{
  "hidden_size": 192,
  "num_key_value_heads": 4,
  "intermediate_size": 768,
  "tie_word_embeddings": true,
  "weight_decay": 0.089,
  "decay_shape": "linear",
  "batch_tokens": [8192, 16384, 32768]
}
Each number is 50 + 15 x the weight over the matrix's rms, rounded and kept within 0 to 99. Layers, rows and columns count from 0.

# layer 4 MLP up, 768x192, rms 0.102, rows 65-83, columns 0-191
44 37 51 70 56 34 61 33 53 64 57 33 03 24 50 38 65 35 47 49 41 53 51 71 39 69 60 55 62 52 63 39 20 49 25 51 65 59 33 91 46 52 43 42 22 33 90 12 50 68 57 21 37 44 58 53 26 47 41 28 40 40 41 42 49 42 76 32 33 33 49 89 64 22 47 48 45 40 22 36 34 47 60 29 65 27 52 48 55 48 34 29 73 80 29 49 42 53 68 51 43 39 27 26 22 68 71 39 52 70 51 59 57 77 43 46 33 17 52 49 36 78 35 76 71 47 47 42 70 42 44 55 42 41 41 51 64 39 57 83 93 59 70 33 78 50 43 41 60 79 56 45 34 59 38 44 35 34 28 50 60 27 71 47 61 70 40 70 65 46 35 34 79 71 68 49 54 51 38 84 47 35 18 38 33 63 47 53 43 58 41 70
85 51 62 33 66 42 56 45 48 66 28 54 05 53 28 52 30 44 21 71 45 49 30 47 30 59 67 58 21 63 49 49 65 38 48 58 61 75 63 54 61 19 60 29 46 54 36 47 34 46 42 47 60 43 31 31 29 76 44 70 46 51 40 40 38 44 67 24 62 53 70 53 48 33 30 63 37 63 36 39 22 53 84 43 63 59 66 32 62 42 40 33 48 58 43 46 71 69 60 60 42 61 27 27 54 49 31 37 52 74 48 44 96 37 27 34 55 56 36 83 49 40 40 70 81 62 47 38 61 44 63 35 43 58 33 80 55 26 64 50 42 44 59 79 48 43 46 42 27 57 57 56 29 34 53 30 82 62 39 74 84 54 50 73 52 64 50 58 54 45 57 49 39 22 30 63 35 55 29 41 39 41 37 52 68 58 55 44 18 82 60 65
42 51 07 29 40 40 84 42 62 25 42 39 19 09 85 40 53 16 90 44 96 69 25 44 58 52 59 53 57 58 57 37 68 58 62 73 85 51 63 49 82 61 42 53 63 46 99 82 11 28 86 18 66 31 69 29 04 42 63 47 68 47 61 36 10 42 95 20 42 37 52 59 26 27 37 30 53 72 71 54 41 37 28 32 53 37 28 73 49 46 58 37 70 60 50 47 54 48 60 57 51 50 42 56 21 23 58 48 48 59 71 20 41 52 58 73 50 45 46 55 76 50 15 81 33 54 94 23 35 52 41 31 69 64 61 43 74 54 54 43 67 25 25 52 33 57 43 62 76 46 48 26 49 34 62 58 75 51 69 45 21 48 76 32 19 64 22 27 86 56 49 48 39 43 99 57 57 44 12 38 51 38 33 89 32 66 50 22 35 43 55 61
63 40 50 45 37 42 46 20 28 45 49 03 41 28 33 62 57 46 27 48 47 90 66 43 28 87 57 67 81 75 74 56 31 73 48 45 38 40 44 66 51 36 42 58 58 44 56 50 58 83 48 28 57 29 62 47 52 31 41 68 67 51 57 66 27 69 54 36 40 41 58 26 01 64 34 58 45 72 61 72 34 70 63 16 52 28 38 51 59 61 25 62 41 79 58 50 43 43 65 55 43 53 56 54 18 42 51 51 74 77 58 55 25 52 32 65 38 24 27 58 36 48 32 41 51 60 70 42 50 88 57 60 26 49 72 58 49 53 39 43 62 59 32 36 73 61 68 42 44 48 55 25 44 57 62 32 58 42 48 52 35 43 45 50 57 73 17 61 44 24 39 60 61 48 32 47 51 36 45 40 76 41 57 46 53 76 46 76 53 43 61 43
48 51 51 51 49 48 52 50 51 48 41 46 43 46 63 55 47 52 59 51 52 54 39 45 54 50 50 50 59 58 47 55 44 53 57 53 50 49 51 53 58 54 51 52 49 39 51 52 55 55 65 50 49 55 45 45 45 49 51 53 39 44 53 55 57 55 57 45 41 46 50 40 55 42 52 49 28 46 42 69 48 41 55 49 55 47 61 51 57 42 54 43 52 48 50 48 54 47 62 50 52 47 62 47 47 54 46 52 43 68 51 51 47 42 51 47 48 51 52 46 55 71 43 53 52 52 44 43 53 53 59 48 48 72 51 57 36 40 49 47 48 52 35 48 40 53 53 48 56 46 38 57 49 44 48 45 50 53 38 51 49 49 53 53 42 48 48 52 52 47 61 51 47 51 45 50 49 45 46 38 57 50 50 50 48 51 47 40 43 50 51 46
72 48 40 22 35 47 40 67 62 53 00 00 54 40 42 78 69 61 63 34 45 27 62 45 50 65 58 66 48 42 43 45 62 74 29 38 44 66 78 71 50 55 81 56 37 62 55 48 23 43 68 66 71 54 34 47 52 38 28 42 66 70 37 55 53 55 71 30 50 46 29 54 34 33 12 25 26 60 34 51 44 48 34 59 63 74 26 34 32 42 34 23 63 41 33 84 40 58 61 58 84 68 67 61 53 70 64 32 31 99 53 38 60 57 49 64 63 60 54 64 50 73 57 52 27 40 44 33 22 61 54 60 75 58 74 44 58 39 37 44 38 61 58 16 30 88 57 49 59 68 67 55 46 66 44 54 45 74 39 23 18 48 66 60 61 26 50 54 26 55 55 41 46 51 52 69 36 45 55 67 43 34 44 36 17 12 45 61 58 26 45 71
54 01 68 76 42 53 20 48 42 46 54 22 63 59 37 70 46 34 56 48 78 33 52 33 48 69 35 38 59 34 49 44 79 50 43 35 64 55 55 27 38 49 79 58 35 54 35 43 35 81 47 56 51 52 68 45 38 39 74 31 54 45 64 89 37 61 49 36 25 29 41 46 28 57 49 65 60 57 57 86 35 25 71 54 43 28 36 34 76 58 24 70 68 94 73 60 44 19 63 39 42 84 59 39 54 51 42 36 53 61 50 25 25 43 57 54 25 39 45 42 49 30 40 67 53 49 72 32 38 43 26 24 51 54 75 38 42 54 34 18 33 79 29 57 23 70 56 39 58 40 39 30 36 61 51 66 53 82 69 25 44 43 61 73 64 72 16 43 56 65 46 56 44 46 76 42 64 52 55 56 77 47 71 38 58 75 47 32 31 29 40 72
43 52 42 44 17 38 34 44 57 47 29 59 46 40 15 78 42 57 64 46 74 46 16 20 61 50 58 40 34 43 33 72 55 49 46 59 35 35 79 45 49 74 44 61 47 45 54 59 59 35 36 49 57 29 61 52 46 35 27 65 60 56 39 25 50 51 58 31 51 56 52 80 28 59 39 18 40 61 60 47 58 55 39 62 69 36 12 49 60 49 46 60 33 29 81 42 81 36 58 67 53 46 46 50 29 40 63 44 29 74 88 38 35 56 58 42 64 47 61 53 72 77 28 51 55 61 51 53 24 56 39 56 54 77 65 42 48 25 64 46 73 39 54 45 51 30 59 65 80 46 51 47 62 55 55 47 68 30 60 63 51 46 42 53 53 39 34 64 61 56 48 50 33 63 62 47 54 56 52 46 57 40 44 71 64 54 47 54 16 55 61 52
76 63 39 46 19 24 23 79 30 57 11 62 42 56 35 54 43 27 88 58 50 36 39 39 54 85 30 47 54 73 45 68 56 59 48 67 45 85 51 45 41 48 54 47 64 58 34 26 19 33 43 55 70 47 50 31 50 40 26 23 46 07 60 43 58 50 50 48 33 29 80 55 67 20 49 47 53 67 37 81 43 52 67 51 43 44 63 33 67 58 37 20 43 56 69 41 62 49 65 38 57 53 39 30 43 50 85 17 40 75 60 38 48 45 39 26 33 76 59 53 63 43 29 53 49 57 54 42 60 35 57 24 33 61 44 79 54 58 40 35 46 59 72 50 52 52 36 98 86 70 28 74 18 53 78 20 63 72 45 49 43 54 64 66 52 56 64 35 58 38 45 49 27 35 50 71 09 54 42 48 44 57 45 36 41 55 63 44 04 37 58 37
44 63 29 42 45 34 55 61 78 58 36 57 34 52 42 49 43 49 88 43 67 21 56 52 98 78 34 60 49 60 45 63 46 33 46 81 44 61 70 48 19 46 62 64 55 69 23 42 40 69 54 16 64 78 37 49 52 45 56 43 18 32 49 70 38 48 54 58 41 24 59 68 54 36 60 34 50 32 62 80 48 46 49 42 68 51 68 39 72 36 68 51 52 18 35 29 49 33 59 34 50 37 68 41 53 16 43 43 49 56 49 47 43 18 50 65 63 36 78 48 39 45 34 68 54 48 52 28 57 32 52 47 69 42 59 53 65 57 66 34 54 58 27 49 41 64 29 55 30 58 41 60 37 65 49 38 64 67 66 32 13 36 33 35 57 49 61 30 42 53 47 47 62 43 64 51 33 59 25 38 52 56 34 85 43 36 68 43 40 88 46 32
50 65 57 54 38 44 37 55 59 67 43 35 25 64 60 37 33 48 61 53 66 60 13 40 38 44 53 84 48 74 59 31 61 45 43 31 58 68 30 78 57 60 48 58 24 56 23 29 46 32 49 44 41 72 53 39 25 33 46 61 78 39 34 33 54 28 60 37 51 37 45 35 52 40 57 20 40 69 46 54 51 40 43 29 46 35 41 66 45 42 73 21 54 75 35 76 32 37 67 13 63 67 77 47 68 80 45 37 75 62 37 39 48 08 39 43 44 57 61 67 70 35 36 87 54 55 31 58 63 23 68 48 50 60 38 74 57 23 51 24 49 40 44 36 45 63 29 45 46 36 52 64 22 55 49 47 46 71 74 33 36 54 33 78 93 70 52 52 56 45 60 34 49 20 36 63 72 73 33 37 58 70 21 35 63 50 40 46 38 33 49 59
40 65 73 29 51 67 62 48 81 48 45 35 39 48 65 85 21 47 48 27 56 62 42 33 66 23 36 48 51 34 63 44 31 63 00 49 36 66 37 47 38 73 36 18 49 42 64 69 36 62 68 41 32 73 57 42 55 34 32 57 44 43 58 60 14 33 77 17 25 45 30 56 38 68 29 39 47 56 64 56 25 63 42 64 37 50 24 55 41 54 66 40 58 54 47 09 30 68 63 51 66 56 61 22 43 71 19 49 62 40 64 27 67 53 55 72 96 71 86 28 49 62 00 85 50 53 60 52 55 26 30 32 63 45 79 62 33 31 33 34 55 62 29 15 65 40 37 47 68 54 60 12 31 48 59 40 43 21 28 44 70 38 60 50 69 40 32 63 54 79 39 58 72 15 58 58 53 61 22 54 61 59 55 66 62 66 60 52 55 43 40 64
37 69 20 59 25 57 54 18 72 34 51 35 45 32 63 67 00 52 60 42 43 60 57 39 21 63 19 76 24 37 25 64 45 45 22 36 46 52 58 64 60 59 77 37 42 59 61 46 66 43 52 30 75 42 42 53 54 46 48 51 68 55 52 37 32 27 54 29 46 64 45 66 36 52 49 47 36 40 57 57 57 42 53 54 56 43 18 51 55 27 40 42 42 51 60 61 49 58 63 69 81 53 30 41 37 72 64 47 44 60 63 42 14 33 53 65 37 48 43 46 42 53 42 55 70 55 52 41 51 53 41 57 50 43 54 38 39 40 53 12 61 44 37 57 46 38 58 45 68 37 45 59 67 67 79 42 55 53 95 33 49 40 69 56 65 58 14 43 99 29 63 58 66 60 66 36 65 99 64 64 76 49 58 57 39 63 53 63 47 42 46 54
62 42 51 11 64 13 51 31 38 52 57 25 52 25 57 72 68 50 65 81 47 37 54 53 46 77 45 60 46 34 46 53 46 63 61 84 49 61 55 60 41 43 48 58 57 37 76 65 48 49 87 47 53 46 23 47 47 16 68 41 47 56 25 48 46 57 31 45 42 68 58 62 76 24 23 35 43 09 70 33 43 69 44 54 46 71 58 68 20 07 38 20 32 74 18 21 46 57 62 10 31 20 40 61 27 67 60 21 35 71 57 24 58 54 48 51 48 35 72 38 38 91 57 40 45 86 36 10 07 34 20 49 62 70 58 42 57 58 59 67 39 52 69 34 87 23 66 63 45 62 48 44 26 44 68 72 63 31 70 44 48 57 68 60 62 48 66 52 51 61 24 30 38 35 47 55 35 53 25 66 78 37 48 83 20 28 46 45 49 56 15 53
55 25 71 42 59 12 65 66 86 28 48 40 07 45 45 36 42 39 52 37 60 39 55 29 50 48 15 80 71 62 41 67 42 59 27 27 10 58 42 54 36 80 56 60 58 27 46 46 45 69 41 60 74 45 72 32 45 36 33 49 45 58 44 69 53 22 46 32 49 58 51 46 45 46 22 34 26 57 62 75 88 48 67 67 70 29 54 18 39 40 57 47 34 93 71 63 16 67 68 32 72 46 65 51 59 34 64 43 00 68 21 57 72 46 36 62 34 38 39 38 74 23 56 92 67 61 82 65 56 25 55 52 61 56 86 71 63 54 54 45 46 60 51 37 50 55 31 42 36 35 40 51 36 55 53 37 36 48 52 54 38 06 38 58 35 33 45 40 44 32 45 57 47 24 28 75 45 35 41 46 81 67 57 46 36 54 50 36 33 34 28 37
70 25 42 57 44 39 70 50 59 47 40 53 20 61 31 38 51 38 75 63 49 21 52 51 52 36 68 49 29 19 57 46 34 74 18 56 46 56 64 74 55 56 59 59 19 84 55 64 14 39 79 33 38 77 52 29 02 41 51 53 63 37 43 48 33 52 68 37 38 25 19 31 64 08 45 61 44 43 51 72 37 51 43 43 66 45 65 28 48 40 43 50 52 83 23 77 50 66 63 24 64 74 15 23 39 33 57 28 69 74 32 47 77 47 40 40 31 48 49 50 71 23 57 81 30 43 42 43 74 32 35 16 36 43 36 80 29 35 35 52 40 55 35 28 72 59 37 56 64 62 42 35 62 54 56 56 71 30 42 41 41 17 83 48 57 67 55 30 90 57 56 45 57 35 76 65 59 51 48 71 56 23 51 47 90 76 50 60 22 47 62 73
56 53 29 58 61 71 64 48 76 25 56 51 57 42 36 34 39 62 65 37 54 77 36 28 40 79 36 79 46 72 58 47 63 78 67 62 75 53 56 55 75 40 74 66 72 63 60 40 53 61 48 44 62 37 23 44 27 47 58 30 45 45 50 71 25 63 30 46 36 45 43 57 22 63 26 26 48 43 33 62 57 63 28 42 41 39 43 72 59 48 35 56 56 28 35 24 50 39 64 51 81 37 61 34 19 44 70 10 54 58 41 53 50 05 35 73 64 70 68 51 27 38 38 64 36 57 38 24 21 27 59 36 54 37 57 62 57 31 66 23 44 56 45 53 40 48 47 63 48 81 37 57 37 53 87 61 58 56 65 21 35 39 60 92 26 29 23 54 36 48 56 31 68 80 70 81 63 68 46 52 46 62 46 51 27 10 48 50 63 51 29 48
50 55 28 55 20 55 38 38 45 45 16 43 32 52 67 67 58 39 46 43 65 38 33 31 13 66 37 76 14 28 53 56 56 47 52 78 29 62 72 56 34 45 64 58 48 41 71 36 47 23 42 61 59 62 37 47 66 29 45 73 49 43 31 38 40 67 52 15 61 29 17 46 46 61 43 37 43 42 46 43 58 58 66 40 43 43 30 59 28 19 54 32 41 84 59 59 54 83 63 49 50 91 57 25 26 52 80 53 42 64 83 26 64 71 52 50 51 53 41 30 75 43 48 54 46 41 36 49 51 41 40 51 51 40 77 35 32 39 38 35 83 57 57 52 63 50 41 38 64 39 64 35 42 44 52 43 49 59 72 64 58 50 66 48 52 70 17 58 55 69 59 40 66 56 54 44 43 53 57 51 62 52 52 81 38 46 58 59 40 51 56 62
42 64 32 55 43 56 53 66 37 55 46 60 60 60 59 69 42 67 57 23 50 50 37 31 43 44 30 43 35 43 24 39 46 47 43 79 79 49 81 66 41 39 47 40 37 34 60 36 58 41 52 67 38 61 36 54 34 65 42 58 57 32 73 39 53 61 32 43 34 41 45 27 59 50 52 54 25 38 43 69 37 37 37 44 45 57 69 21 92 45 36 48 33 63 61 49 54 56 65 77 39 58 54 59 21 26 66 26 30 43 61 41 52 49 38 44 21 55 53 22 80 37 60 44 72 53 53 32 51 47 49 50 26 69 50 30 63 46 46 44 41 46 46 59 58 62 68 34 67 52 40 42 35 54 48 56 52 54 74 66 57 41 73 59 54 59 54 48 50 71 63 40 55 51 47 59 61 67 54 37 39 32 57 54 53 53 67 43 32 65 28 84
# layer 4 MLP down (transposed), 768x192, rms 0.0955, rows 65-82, columns 0-191
83 39 21 71 62 51 51 31 43 59 53 49 15 53 38 61 41 52 56 28 58 80 47 50 71 39 31 43 36 52 71 44 54 51 47 30 60 43 63 82 30 77 61 81 32 51 65 52 52 33 77 43 93 34 41 32 43 60 61 35 69 57 06 63 53 33 56 55 36 59 14 61 38 53 69 36 35 56 41 24 52 79 32 53 37 30 69 63 39 62 30 86 80 15 77 38 78 75 99 29 56 34 56 58 41 83 59 47 66 74 50 61 78 40 30 52 44 76 16 57 47 33 34 39 45 46 52 67 68 79 50 55 82 44 30 64 37 72 19 60 52 28 28 38 34 41 45 62 53 51 49 45 62 33 45 57 69 95 17 47 44 39 44 34 82 26 42 60 24 42 65 50 53 70 68 74 42 64 58 00 83 42 21 25 56 50 36 26 44 29 39 44
21 59 66 44 47 66 33 64 53 49 41 59 60 64 19 71 51 49 93 49 27 62 81 61 53 44 38 32 67 38 86 44 65 15 49 45 50 39 66 45 39 44 35 51 42 22 53 35 21 52 57 32 31 53 61 69 59 54 55 78 34 50 46 55 57 49 57 21 45 54 31 34 76 23 26 12 28 29 78 54 45 71 48 78 44 99 61 47 56 20 59 15 49 53 33 35 22 56 46 51 65 58 64 58 68 67 54 43 49 60 81 54 41 64 80 86 52 34 43 32 49 48 59 43 62 67 08 50 50 41 65 34 79 71 74 41 79 50 69 63 21 35 59 28 58 64 30 07 56 39 39 53 71 70 38 60 39 45 52 72 66 44 56 68 72 78 60 52 31 54 30 40 35 38 31 55 33 74 47 66 63 44 31 51 40 24 63 68 33 30 31 69
52 50 71 64 38 51 32 66 82 11 33 35 52 35 60 38 57 59 44 52 67 69 63 56 60 56 65 57 44 64 62 55 33 50 58 65 28 36 65 48 55 55 35 61 43 46 68 49 56 51 61 67 47 63 72 47 58 79 78 43 57 43 29 77 46 56 41 13 45 10 71 56 63 29 36 64 38 59 62 50 44 32 42 40 52 53 73 19 47 45 32 22 29 47 55 69 50 40 00 50 31 42 45 56 79 57 56 63 54 49 19 34 25 41 66 68 66 50 57 60 46 50 42 66 41 42 29 46 32 60 61 51 29 45 72 65 51 61 94 33 48 45 59 64 70 56 39 67 42 61 36 51 83 59 36 67 60 61 44 99 66 48 53 45 34 66 59 21 36 44 51 44 20 47 24 11 38 33 52 42 44 47 74 82 31 18 59 54 36 23 56 15
50 40 39 50 51 44 24 75 45 11 54 46 05 45 15 59 20 52 58 46 83 52 49 44 68 50 50 53 37 53 47 63 37 49 54 48 33 81 53 23 32 72 63 39 30 38 44 87 62 40 52 44 53 67 52 65 55 26 25 75 54 45 47 69 65 59 55 44 84 44 68 79 45 48 67 74 46 14 66 66 65 34 43 36 60 39 51 62 61 45 33 57 12 43 27 40 26 83 95 47 46 58 33 35 30 61 48 46 56 44 43 58 32 70 66 67 45 67 73 25 40 55 50 21 47 36 87 90 30 38 40 42 54 71 56 48 55 39 38 64 67 64 40 35 39 46 48 60 46 27 46 45 66 47 57 34 63 49 59 28 40 39 38 63 44 34 70 27 76 77 51 41 55 42 59 53 76 53 31 64 33 73 66 39 38 83 57 34 43 53 65 43
51 43 58 45 48 43 51 43 52 45 45 44 39 53 52 50 46 45 45 53 51 57 50 57 53 42 50 50 50 53 57 63 48 54 50 45 38 61 47 58 47 56 58 45 50 45 61 54 54 49 55 49 50 47 44 44 53 43 51 47 49 56 41 34 40 57 55 51 55 53 58 48 51 56 54 54 55 54 43 44 52 45 51 52 51 49 42 49 46 48 47 37 46 54 41 64 54 56 50 42 48 52 48 42 52 53 39 48 49 55 52 52 52 50 59 51 58 53 50 65 54 60 56 60 45 51 48 47 49 45 48 44 43 51 50 52 48 50 47 50 52 45 51 45 55 45 48 47 52 58 48 46 40 54 59 47 51 54 55 60 61 44 51 60 50 53 62 55 46 50 47 43 56 42 46 62 56 46 48 54 52 49 55 46 34 51 57 52 52 46 47 56
35 71 46 52 63 65 66 44 49 77 43 41 62 07 58 41 61 70 65 77 75 31 35 46 53 33 60 48 63 61 14 30 40 48 57 42 49 40 42 44 50 40 31 72 50 41 36 53 34 23 42 37 65 28 62 42 58 48 43 56 32 35 33 15 65 60 31 33 31 53 63 77 69 38 23 26 48 57 49 32 85 51 48 67 53 37 49 22 11 52 39 45 51 79 32 67 44 45 37 43 58 63 75 49 50 48 59 59 25 64 41 55 55 46 56 23 64 44 50 54 43 40 64 56 44 63 46 32 71 36 45 78 67 72 61 67 68 68 60 74 18 40 56 55 32 96 69 44 81 68 60 80 56 14 42 26 57 63 41 19 41 54 61 44 70 57 55 64 54 53 53 20 51 74 31 59 50 56 38 71 62 71 45 41 47 55 54 38 48 20 71 60
66 44 50 33 54 45 91 44 66 41 51 43 70 49 53 85 91 87 37 30 49 24 45 27 42 46 41 22 47 54 76 49 66 07 53 17 66 54 31 18 56 41 62 69 57 52 33 33 56 67 51 81 41 31 48 45 64 81 20 28 35 77 65 67 40 25 65 66 56 66 58 35 51 51 39 46 83 32 51 31 28 95 26 46 74 76 36 40 51 46 50 46 79 37 62 66 64 75 60 61 24 74 36 39 52 67 49 52 19 49 29 56 13 60 39 25 45 64 53 89 34 85 42 37 48 49 71 34 19 55 45 27 68 33 49 42 53 45 59 64 75 51 64 48 64 34 51 40 28 68 57 25 64 56 40 54 94 66 45 35 77 49 62 54 50 66 18 42 42 30 38 36 69 32 23 60 55 32 55 54 50 54 63 51 53 39 36 45 42 38 48 47
59 49 49 54 54 28 56 53 48 48 39 58 33 67 68 52 41 55 38 62 48 58 66 52 41 63 48 57 49 35 48 66 63 51 67 41 65 59 72 46 60 38 77 72 52 46 54 35 41 46 25 63 33 38 57 67 34 58 52 34 62 28 65 43 57 51 52 62 47 43 48 33 51 51 78 52 47 54 51 60 51 49 69 28 29 42 68 64 19 53 63 42 40 65 53 28 45 52 43 40 51 43 50 49 30 54 61 59 70 49 40 64 58 34 35 46 41 54 66 37 55 41 80 47 46 47 54 47 55 63 56 63 39 26 47 41 32 77 41 47 47 63 55 35 22 66 36 35 31 56 44 35 45 62 32 71 40 77 35 54 29 71 62 59 62 56 43 57 31 47 49 38 71 35 48 05 61 71 40 44 57 55 57 53 56 47 50 40 43 50 68 47
41 88 33 56 59 36 59 58 77 59 34 54 17 21 65 44 55 59 46 48 06 62 53 46 60 55 60 55 35 19 64 47 27 48 43 49 75 67 48 28 28 74 47 20 75 20 43 97 18 40 55 47 52 37 32 38 47 72 80 71 31 42 64 42 46 36 30 69 28 42 52 14 50 37 87 83 41 77 48 15 20 20 32 78 37 69 40 38 54 74 73 39 25 33 51 35 72 63 22 63 24 75 74 33 66 61 67 55 65 25 60 42 79 87 58 30 52 48 39 41 93 32 50 60 60 70 57 54 37 32 49 30 68 45 47 60 43 13 64 62 52 64 53 88 49 45 31 45 31 39 25 54 47 49 50 35 58 84 74 55 99 68 73 53 40 75 71 65 43 77 29 37 49 66 43 33 38 39 23 60 59 67 37 35 14 37 57 47 59 62 44 60
24 24 56 45 48 65 54 62 45 37 53 44 55 40 47 54 59 30 47 35 45 81 61 62 22 46 38 62 71 46 73 52 77 61 56 62 43 45 70 50 51 44 31 28 66 31 39 34 59 45 40 50 61 55 40 53 37 50 38 64 43 40 44 62 65 37 40 19 71 45 54 78 49 48 58 38 36 30 71 57 66 67 57 17 47 68 51 44 40 55 56 52 34 49 66 33 49 37 29 43 40 60 72 58 53 57 38 59 51 42 55 64 47 73 63 51 14 55 66 59 68 40 62 60 69 30 45 18 39 42 36 61 60 62 58 50 45 51 99 84 21 49 70 43 52 39 60 63 59 66 27 58 54 39 24 69 51 22 30 56 51 48 36 60 35 56 62 49 40 54 45 52 41 52 56 33 09 35 25 51 65 54 66 33 63 56 64 61 69 48 47 48
40 54 72 58 46 00 26 37 75 73 55 52 70 70 32 52 63 70 43 34 48 61 32 05 24 57 37 33 39 57 47 32 75 46 84 33 59 66 70 27 31 46 61 60 65 49 84 42 49 70 65 50 43 52 63 56 68 68 69 36 83 76 40 46 80 39 44 56 35 25 57 55 83 81 71 21 45 38 63 60 63 39 81 55 24 71 57 53 20 25 45 51 70 65 54 33 40 66 55 42 58 33 52 25 66 65 39 61 53 40 52 55 56 63 52 58 41 67 56 61 51 53 44 45 68 61 48 41 44 32 40 25 74 39 58 58 66 35 72 60 44 41 38 14 59 54 80 48 40 43 52 45 43 27 49 52 07 78 61 41 56 32 47 48 39 55 26 27 42 55 55 38 23 66 10 51 32 49 71 76 14 49 03 51 27 46 59 69 65 41 61 58
39 10 49 79 32 49 59 26 74 52 60 49 52 55 53 50 25 25 45 36 74 64 41 79 41 56 36 00 43 51 61 66 59 48 23 38 56 57 32 69 56 61 48 56 45 49 50 57 19 67 64 23 42 60 81 72 53 24 35 24 26 59 61 22 48 09 52 46 32 53 26 14 62 51 49 53 47 64 79 13 40 19 55 99 43 43 53 52 36 32 23 49 33 50 62 56 43 74 24 66 59 80 78 66 57 53 51 78 73 50 47 60 77 91 60 69 74 55 54 55 27 41 57 46 48 79 41 48 33 51 27 60 46 33 53 49 67 33 59 11 70 45 78 65 11 40 53 54 46 62 63 46 66 61 57 40 60 72 56 49 57 04 35 68 44 21 41 32 53 43 46 47 44 77 55 04 19 72 44 54 58 53 18 74 85 59 66 45 65 72 65 38
47 57 50 64 67 58 41 42 68 50 68 43 27 79 52 38 47 61 46 37 77 54 74 74 60 47 66 54 67 52 67 62 50 35 48 54 82 49 35 51 70 35 56 63 65 42 80 73 39 29 42 27 27 63 73 39 38 37 76 68 58 24 64 44 53 56 35 58 41 38 35 61 55 72 68 50 54 76 49 60 69 44 60 49 60 48 53 34 61 35 42 38 58 46 45 44 34 67 10 27 42 38 36 53 46 36 50 43 53 46 39 55 49 30 48 53 49 46 42 58 57 38 32 40 46 46 41 46 46 27 32 44 60 54 53 43 50 59 59 35 53 56 63 67 49 53 38 35 44 80 41 55 54 37 21 51 20 65 51 91 35 62 56 16 17 53 72 54 52 35 55 42 71 53 53 00 51 75 49 34 60 52 35 59 48 51 42 77 54 44 56 28
63 35 62 30 54 44 65 72 88 54 51 89 40 87 69 54 39 73 52 35 54 37 39 32 51 26 58 46 40 63 58 31 65 49 26 47 40 56 21 99 44 76 41 76 54 56 59 37 61 80 44 43 61 31 77 88 30 45 69 74 64 59 57 43 32 45 52 60 42 50 71 31 55 64 63 37 49 49 70 19 56 40 42 63 38 59 29 43 47 53 52 47 59 77 74 40 56 65 81 31 41 87 30 49 59 70 34 67 31 69 29 27 70 43 37 39 30 35 21 43 57 54 56 33 66 70 48 38 61 70 71 36 46 52 63 57 39 52 51 32 83 41 36 75 59 42 67 55 65 50 51 00 75 10 52 38 80 59 69 21 26 05 30 40 37 51 36 56 42 48 32 76 64 69 72 82 45 55 47 29 47 43 34 46 26 19 71 18 20 15 18 82
80 19 40 26 33 49 23 52 39 29 41 76 51 72 33 82 48 75 48 51 60 50 75 83 65 74 00 60 18 43 50 38 55 50 42 65 12 53 62 19 78 59 56 44 55 47 65 13 24 86 61 63 35 58 32 34 81 60 37 69 52 13 56 54 51 45 54 43 70 20 43 17 62 38 44 39 63 51 49 19 59 59 51 49 45 56 99 56 46 14 70 51 28 38 46 47 68 57 74 47 51 68 46 72 62 35 27 68 37 29 27 63 47 45 53 59 55 65 29 66 63 37 46 37 59 40 54 66 79 62 54 75 87 24 59 15 81 43 53 37 43 48 76 80 48 38 08 46 45 60 53 32 68 11 68 32 58 31 73 61 77 19 40 46 15 38 69 52 75 63 12 99 65 40 54 23 07 24 58 75 51 22 69 46 65 54 54 82 31 59 55 87
70 57 67 27 24 85 67 75 68 80 46 58 53 44 59 50 31 96 42 23 52 51 41 45 69 53 27 61 66 35 50 43 69 77 93 57 38 44 39 62 60 51 56 59 55 47 32 30 69 57 04 14 47 22 28 72 14 45 38 55 48 42 63 34 43 47 54 40 94 80 22 91 40 40 33 40 49 44 49 53 53 56 28 51 37 44 49 43 52 23 43 61 60 37 40 64 55 62 42 73 75 28 46 31 74 65 67 84 52 53 39 80 42 27 49 82 51 50 32 60 58 09 59 28 52 62 33 49 56 74 35 43 44 23 60 35 27 65 47 46 30 74 45 69 67 59 30 22 79 08 25 34 68 34 55 56 58 40 52 43 69 54 31 44 33 52 44 46 59 40 56 71 66 78 29 52 64 39 34 56 51 40 73 53 85 56 64 50 50 55 42 21
65 53 40 87 41 41 26 28 32 63 81 54 57 47 64 82 55 62 64 65 52 55 58 60 24 42 40 27 55 51 29 27 37 68 49 42 52 40 41 58 30 54 32 48 51 64 38 44 44 47 00 61 38 55 64 68 58 57 76 46 48 45 19 59 55 52 44 87 60 19 28 63 70 30 49 67 30 29 57 50 49 52 61 51 22 62 57 50 59 44 49 17 55 06 35 19 41 38 44 58 32 58 99 41 72 48 58 65 46 45 46 56 49 67 65 45 17 43 84 52 40 35 72 51 58 52 63 72 19 33 47 54 58 77 17 58 69 28 56 53 39 92 59 61 37 63 28 54 42 56 26 75 82 54 53 39 81 57 33 25 52 58 46 44 38 56 62 36 50 85 50 25 73 32 31 26 41 67 65 41 66 41 53 60 50 29 48 69 46 87 75 44
18 38 56 87 55 54 63 35 46 57 59 47 40 44 50 53 38 45 44 74 57 70 72 50 50 40 66 52 51 53 39 64 46 31 62 58 59 51 66 68 57 38 63 74 45 45 44 31 55 55 40 52 49 69 50 45 32 63 51 32 47 51 82 64 57 61 62 30 61 47 62 58 49 67 78 42 24 53 57 50 69 48 51 36 52 36 55 65 36 54 57 63 36 43 46 61 41 55 09 64 47 54 35 55 58 54 64 34 27 53 49 32 69 43 60 59 45 49 81 48 35 45 65 63 61 46 42 43 45 50 20 49 27 63 56 55 62 53 50 53 56 24 43 38 43 33 33 52 41 22 28 53 50 43 34 40 56 35 48 77 39 58 50 78 28 39 26 48 48 38 51 37 26 66 63 00 71 67 45 46 57 61 36 52 66 45 56 66 62 34 63 31